Weights of a small GPT-style language model, trained from scratch on English Wikipedia.
Size: 12 layers, width 640, 10 heads of 64, MLP 1728 SwiGLU, vocabulary 8192.
Each number is 500 + 25 x the weight over its row's rms, rounded and kept within 0 to 999. Layers, rows and columns count from 0. Numbers have three digits each. The size before them is the row's rms in percent of the matrix's.

# up: layer 5 MLP up, 1728x640, rms 0.0685, rows 245-258, columns 160-319
# down: layer 5 MLP down (transposed), 1728x640, rms 0.0609, rows 245-257, columns 160-319
# gate: layer 5 MLP gate, 1728x640, rms 0.0674, rows 246-258, columns 160-319
up245 102:512518512505477523478472441446537452475509516520532477509496465543456484473481497485513511510510471506517516463475489523495495474561479502492495526508461507470512527532528484466512516493517498492483488520463537463545457501479469499463487516519467437534492521459508482480489443468477521531529529512504547496562477543519492501514472533484518484517509487486576510502518516469501499494535526537516497548502491512452511464504539517464479513492475523473526464488460487506490500514505481
down245 101:523484526502479464456474508498525523546521489489487498500463466478507523477438474502511493460521511510495449509500497521500501484505435492507505500505484504483465476544531487522486509480498520483500474469499499531512470513528533509503523475474532498476478495471518489529508489512466513499506495521521501519514529477523492460512505490513443533454516517497556503489460535499496538513538483484513491512492445520506513501543533497500543509524505538465510542503531493509563524479444463
gate246 112:555466509484496509518481479449476513499479501502466518517528488513496490429482514479477502515490533490526519496504537484516540489506513481549452438484489495521468494542461525512501451483474479503475469533520479503557498528502477445507497469515571509460492506533496459511510517477497502509452532494548509457540545471535474533502466481524496481494491504441490524445505555492461513495493463502510516512504525486501489480531491509455502554465492512512525502519465531466482520486477527
up246 112:522471516503516484500540514549531452496486470474515500473468492469463513548524540434511499462449486500485475449507458454509464495486453530483451520505504477518495470470521537495513543512506484493495510455457505481491493491484511509498514502524474508510502521492526531513530514503497494493505503487459509470488463458561500495514450487497562484500522517502482489523543489484492501526507538504547480476496509484531493498528473525528496517500456421470473504464492501516503519516524498
down246 099:446513460501527521501508500483494535479498472538498535505455483527476488502514522514477472497512468501545553509549490489514499478491480512489465455490482533495511461460512500519524518519514494487515481493524498536468494491546543509494505517501548541505465511516488484538526555487493483533470471480512505465508519495479470535515559520544551494489484473526512573479520503486530501487521534514457491485514462458488523478478486480492539547488512466521451505539502490491519456506492476
gate247 096:521466523502500522564495457483492513512519539533515497494492534504465492516518475444483491546482511513490476526575518481515463515482480456460499543514531483524491508470478510462516509513506505465515492477528504511513513490513550481519500483479524511518494475485525537472507494487497505512538527545509511481484483508488504514540522513536509483523511464523527497533479492492504504472459478541518512548512512554525493489494486541542526472506526458445465556488533507513535548510517550
up247 097:507445478499519501527490530493458473491502475533474477497511525512512532509495465492498543507534494529484488504483512503548474546460490469472492496498504440476487479497499543500506504477505489471496521487538498510513456511491508520512519501509465513512513571475516545493515471500519505515507523507494501493475478491474494526521497502495547529520556501492454486513477473511475513536538457509543500483538510489483507499449464489522531551551534486553496525503521501500484478521515512
down247 099:523448506491525522507480526474510476526522491496503534518464477533465538520501475492511491508487535493433479481493486495456541520496493530506553500502501499514470483492554494477507508451471497484588526510483494486542508509472485494469552431474481554552552528500518485499489486507519538518507480492516514493495510520528511463522449533519522489494515482436498509531519500512469480538547459446506489503483510491467510524468488492522507493550455536482460500516493496499460482518491511
gate248 099:511527522531502493494422519470472508459479489508487463522497545555500479507560501553514488464490477488480500473458539483483494524487523495552533502489494488501516522498511500492518464478473529485492522471517519494465484494509478459506492462473523476511496532506522506492502537513495484454522474550496505476525520515533487505475513508513552525490511521480439532509510495526490466531518512501522505506533502491484540508499511544486516532530499433505475488485514525471511425551510509
up248 102:517455492522469518521476551504506491499479490518500507483520484483503520520542476540559491497551484510496464539499483512550501492512482496475500495486432499487544557494483507485496494498550523498507523495512479481513517511464456427530486530540471498509445485464483464502515517493500468535492491508519500482458540478494508517525510486513500505486467458493509506487470486499506494520525548495542488494513463477455529457519458482554509530503482545468514451495479439508526481528476506
down248 098:479473526538520460480491527495578503513506484521442487463477498554518466546512456466500505503478460511462496521503518531451484482454523500525487516501450506521451534498518489507483527485467509523528473485527494503483530497544457491527502506473512469493509501505499504507490473536495466495476456547499511466484509499468520502483530533484514504503505477468464497498508523500483483485539452508524488549500524459483496509518484509475481485521492474550535489491493494505506445533483501
gate249 093:506519499522493483501519486471538492475502505536512501512553486492531445485473528512495448440478533515496493504529507460524496465448496479505507536464469432478521462475495505505537515540543490507482491492499485528486487474493520471515449491532510490516512484514516497511491506512500475479529496494480484523497509517518487513467554505502493489523524512493465556477493475501455504535515490486497506470502500471512485506471495558464479501475521444484480484486521444490534527484472489
up249 092:470474463503539497510520548508490519449508482469502500479485532506464494476470458447518509517501472479500528496514482535530482515472470456499447489510512499513481513524506531494447496543518544494481506534520497540490499505493491481529519476526453515508537488471497481519479522488495505469491526510484486493513494481501534515477468483549459503505492479539570455516483515511511484504516540505516461595535493482499511504506488463503498488527506493499486485516499504514493498502527511
down249 097:469534448481525504501461508469509487481486531518462491528481489517541494502524526481502521528484454554523501486498484490508535527489514515476510526480474438512523490518459518492498512504505541485523493497505487503476534464510493491532502500540545526515475502507474498481463505510485520457505519538491503505551522473530462468519455525518515523528569481518481475525507512488510447495467532483482496458508506508487474483494500462459486509516485507494498495490506528537491485528462449
gate250 096:513488518493528508532512472461469509473463496496481487519523474503526514472480485491519461508462509521559486535520506543452558448509485489476454507485490486507481473477496488482489516428479486510477528499528505502480511494442478518465484464518533512491541531556522522502487494503506513531458499498505497528444480471546517497457535537548469526505509501505498475511502497524497524473548477491541506509524532513487463508502474495455461549506507518497472496472463478494520510488510466
up250 102:495522539459530492499512495497474513559500501557520546497505455521485520509504456485498484497511452476526519456501506473473496498521500537511463493489483460486461474495476506512500501436513505494500498547492475513450507491507500544503486521479472534534544506517523504503516462488525538510464504478490497485511535448519543507497488506511511523510503504512469505526513513514458511504508484489505513475532523544467507513528519525498460457515550490485476497456467487489510475489481491
down250 103:478504509509521487472470473478537494485495496466516530523489489513532512503526515498479497525480498495472486513535527484485467463516498448488478479541478430516492531453501472548501467486501489456514525551512500450486515484505508520451530490471491486503498505502492455518529498503472477523517526507485507537509545504498526488471504503454499511515535533508503569503542519487442491540490491472463515494513554485529479474528465517508495521511498517470516453523483523516535525523481509
gate251 099:496501506500488492468522484458531498506550443519513494469546502551469508455498456494496545536503515495515486485516486474520479501546466501490491495447527517507490517473529520497510449511470522512505459498462526501485506505505522470502506483523515501538506421479519506469460525552496479511508517530516500497422490521479473498513485502480503514516520529504518509489492455511478496521543543505510472504530492465519506497485550535529521520445488530475492493476507464468522504478466525
up251 099:477487506465511495501511514484554519472499490539489471519486470490526446509492500493530494498491504489465515488488488514500483520475467489481527490496503534537501497501530480473496518501521528502486468499490463487511472522495513514484468492521489520473497511500498452533498515520472504535472503477534491501497552503491520497488492486454489528492502520512525506488521498535557518469512506494497502527496477516508498509510510519525481514506457523506549529528483512474503451480442510
down251 103:496489497454485520489529475503514497485532464501516528468462461519522497447519441507502517514471525487479500478476517501490468513470522521514498503507535485493501443494526519490538524525479534494498501487475548487475542460494532497511551531487460505500505502475493528493509507546489487508505548503472479493487545483492488489498474475524506484511475459454502511505517473522468555521466489537491519511534500487448489461493472496506523507488541525450464493546510554442478465484493499
gate252 097:484521499528520499494547488502506503529508477546529508480493435525515489504468483520503563470504485514477513501448514482534471542489523474518473487507496480492510533474521465503550468510486470489493476525469517483492469530482534520529487478483496504504483493503510523481525453470478496509503455498512490500467472525466517495491516534459468509486516512481497488530497518489524493485537465466490481502503506548510549483556501495491483501532533507527484510507474493507484508493503512
up252 098:465521492511499504508474522499505469519515500535485524533475486529505518451489473541515535492514483489492501473485482502520513498505470468529479443541484491482465497507464542460447516533537563469476496504541526464490480525503495527538503505473500508528490494515501527550484514499488482522482489499533532488532499482462501505478503486503506505528542502518510504480476448473490489479514482515465464555513520496474468540490478470500535470534479481495491467472523499526472550527502525
down252 099:470517472477508480454509536518553507496506502513509538503493474504477462481461556462505502517508485502508510532501531551485487503466474462502503467525499459457522512555455472515495524483472509487513532506512488507469474496501496482463465549456497517532469495522493501513511518495492502484495466469508502473484511520491477528499517505472515525565517495503520437461514495524524508496503496478534454563499484451497538520502479474475498519512488478465475506464495526476480523530504497
gate253 100:500532514491522493534497500504550565490472517516492510471553481519488484460503507484511498493547487524486504494438529510487503499483495472520477501501527509526508541463493489499496530500488473537483516499486492497496535478472496457477504525510516466499499521461497513530554544513482493446494465534478493516482475456455468495521504522486550551498508511536466491493553481538486453482464539509493509513518514455484479472520493501483468528465481493494514483521507505517513484459497518
up253 099:525534495470449521486504499465498489478545491541458497522495500503488503486528536540439529496477532516531480494517481491465472451500524463489522478506519504511490485507499545536466516509506518501495494482541484493486505558496503533479512521528473507528512486484553534435564492518469468455521494456492506483517493511506519477486520449511464494457520513480466476520523517490496514542492477451503449521529454504505498521498513526517516530521508495492458489462524457511514485502473477
down253 102:535501468512497480448503482516480492503508505487539495512531495514462482491504519507481478491485479496509489477510495531465533466496536519483492469544515484496486503479479525529511565480442522500530492518488439519477504520525543481533466462483471548505479504496499478464474505466513515455537500509503511569480502501526509478552522499497518543504510476490445515557522518490541484509542470479523507547497500498464533529487512484487524479528479486499513490488509533477540517515472488
gate254 105:506516489530458505502472529530473536493472516453524478524456503461513516511472526511547529484503497492486492536523519544469499430484514509508598516513478505469557448538552511513506501509520498492502492522492476538514508505481543454506507465522519497499488519489465510524507506497436497476466488510471486552534514495467523503488467457523447478543532516487477529516515516486487535459501489555494490507496511511514513455515486529493538570501514520490517514457543488537515503478474539
up254 102:518464508539528507524509488508489522509489539500540492452464481513482492510503468491471458506492470509485477527495504536514496510473483505493519482475506501511522518499509519469482473516474473498472507479523493496484515505473475515507496504498500494509446508483506476509502512525510523512503535517500488482466505474517505466524481495511496487483522452515540493544526494485462479541544500469502503498521498524615543514489471508455476454536501465495485475511514505515484460498476504
down254 100:520508483505485477484439538509472528491476500473489495478496535472489541499526510466547493517467501532477465553488500516497531508507478456513526514499503483509495493553512530502499522519497517524488488479499500481513513482510495465530475514512491504495495490466507491526539476510514499441506468483513480506498472497444538456522495480528547502485501484478555533544526516494548530450473497484533486505482493481510519493473517446512520516447493470523480483454483540504546495456515559
gate255 101:478535533468503529480535484515479543491521446510481495507507537495491520509523493522500490495504508507520497475475482505477503511502502473471538481439499549500472494529495523486505442505511540510541489499502489503497505516494503515514542502519440484475510495475502462488430500529492501462506472490517498521507473448487521494544506486494498518513529504488505517538479480533476498461489492554493498523499486512496507498492483458508519509496526534507501504508514476494473527502463487
up255 103:465514548479478454497500469488526549435512491509430549484512503500505498511477505490517575480520500497490475504493559500523506512495504460448500510510533498463487491481495521491538482476462486534494533507505495477522481488528522523484525488451462517461464481519486515544461465509475497537532495488457499500492490500478484519526489504477548505529537525563488508474515515514507475503542488493495521477524491493490517553501500467548478480480504513490477517479473524486496490480467493
down255 099:474499496507498502481529455518444471507512460459485498496512487488501489542493523533506508492542511476532504534483510500580507490505481562516497509517511503493470495507517481505461534523514498518519455502513460479503484466494545512526465466498479501508540479483546521509505528472538472506491519516482499524494460502475466502497493467512484503458503534488467497501535515505506500419533515527532580518524513468492468500507491455539533513533506486502472498547502454479475520494486459
gate256 103:494471510513500484535545498509472548471506437455487458484493517498500473491528489488501511533487525521452564474475548470537501488519459472472515508499533468506460542516510500505498506492489515468518510555471508479541476498521515549518522483477509511477521488496491474499491498495518506479459521514552517484537522482466500542467525463536496499490551527460494488511500509523509507459489522518438526468491494465538493479511528501482506521442477502521517558497523452526458501483466516
up256 100:517501533524515535514534518503509442516480522507481462530545486443473474486490473512495488486505496532543495478500516515479511505513514423515544537467527513512485501479487474506516517504499504452508485538513534473486529478500493469504525489513483455457490492514493511493476472515490497481508456477491459425497472477499488465508532502549537522519537548470505498485483509495497488502503518489525481448462492534519497515501483527466522485501495509456467493469508477519515573466465501
down256 103:483510497527496489495505508536491489508529449484546511476527467508474511485510514548540470460518469505519516484537513526466496498478541497467534463502480516546481545497488469456529516490464513503559487523502470487507516503500516505451550508502489490506528518489498514482516481567437515500487502477472469491450502526456544492530512465497474461503536483485557513546497468512529495554467529519493509518480491482468529506496464541531485474490504511494505501454522460475490481472512519
gate257 105:516525498505493506485501544535513511484486502490486493524496515510533455467478443504498545494512504519543512477536506505524511532453462453481517491496519505494507511525543506531463494511494512447483482520542508484429495513473506552487481503506533512501506494510472502493484513489544499537518526464490460497518539468476563508505498457534511518494479479513510507508479506492489464495528529513480505524466472541498550471519502457485492511535450495488499508501533495509489587522521492
up257 100:536552562486511507496506537481518438497537515566497520460497487507522495449505462502478491533527489467511477528470519474517493558519481509492559477493493472527461480468509522516441477522511525477499481487492476505481522506512509484506514500506501451490523529528501499474517485501491494529501471515520533506491520500443517507522496495489502534459546530488505486510505483521514477567464512511480489481458528487524505536481486548512477499536466451553465463519515521500517483498473526
down257 101:512498559460486534517492525527563553543484476497503473459507505470487485527470451496512471531462500475489443504491513550489504475527496484516511527482503530522451496497480426469492511503467510505480504474459505511521503497504474524563483465453481494507489506497518490493480527532528468481489471542476502522475514474500442472505485471541532511475525470517498488488466534516476544487500508512487494454475497505458478501455503526535508484506465482469546475488524506517484448491483476
gate258 097:548490517499496506532485505505505515496495550477522445454482509514482516443551536498525512474506502463482479496507517472538512512503485482499529494546513510497520518517507443511498498452515525488536532505531488531528531500480556497533450468558543526499503468474484535484526496513513474464513472486504501488523522492512492478467517486514507486514528451516472487514526467502540522500521446478492485520511504476457492476503474542501495499519496503514500517477455491466488448518441511
up258 096:493510477531488487546528498475516478496507533508520493519476493477482505526485518497514523511518503519546525464490479500543493453458534506513499491537562509531489515544510518486504473485512503498506515537532535507536516484471505483489533458528486499515523472514492511529503491464546525489579500493485442530530482480480521510471474471481481494514569504446495483500523485479481543500496496490523516476543547490521493523483533493503526539499524526483484519512497505507516511510501522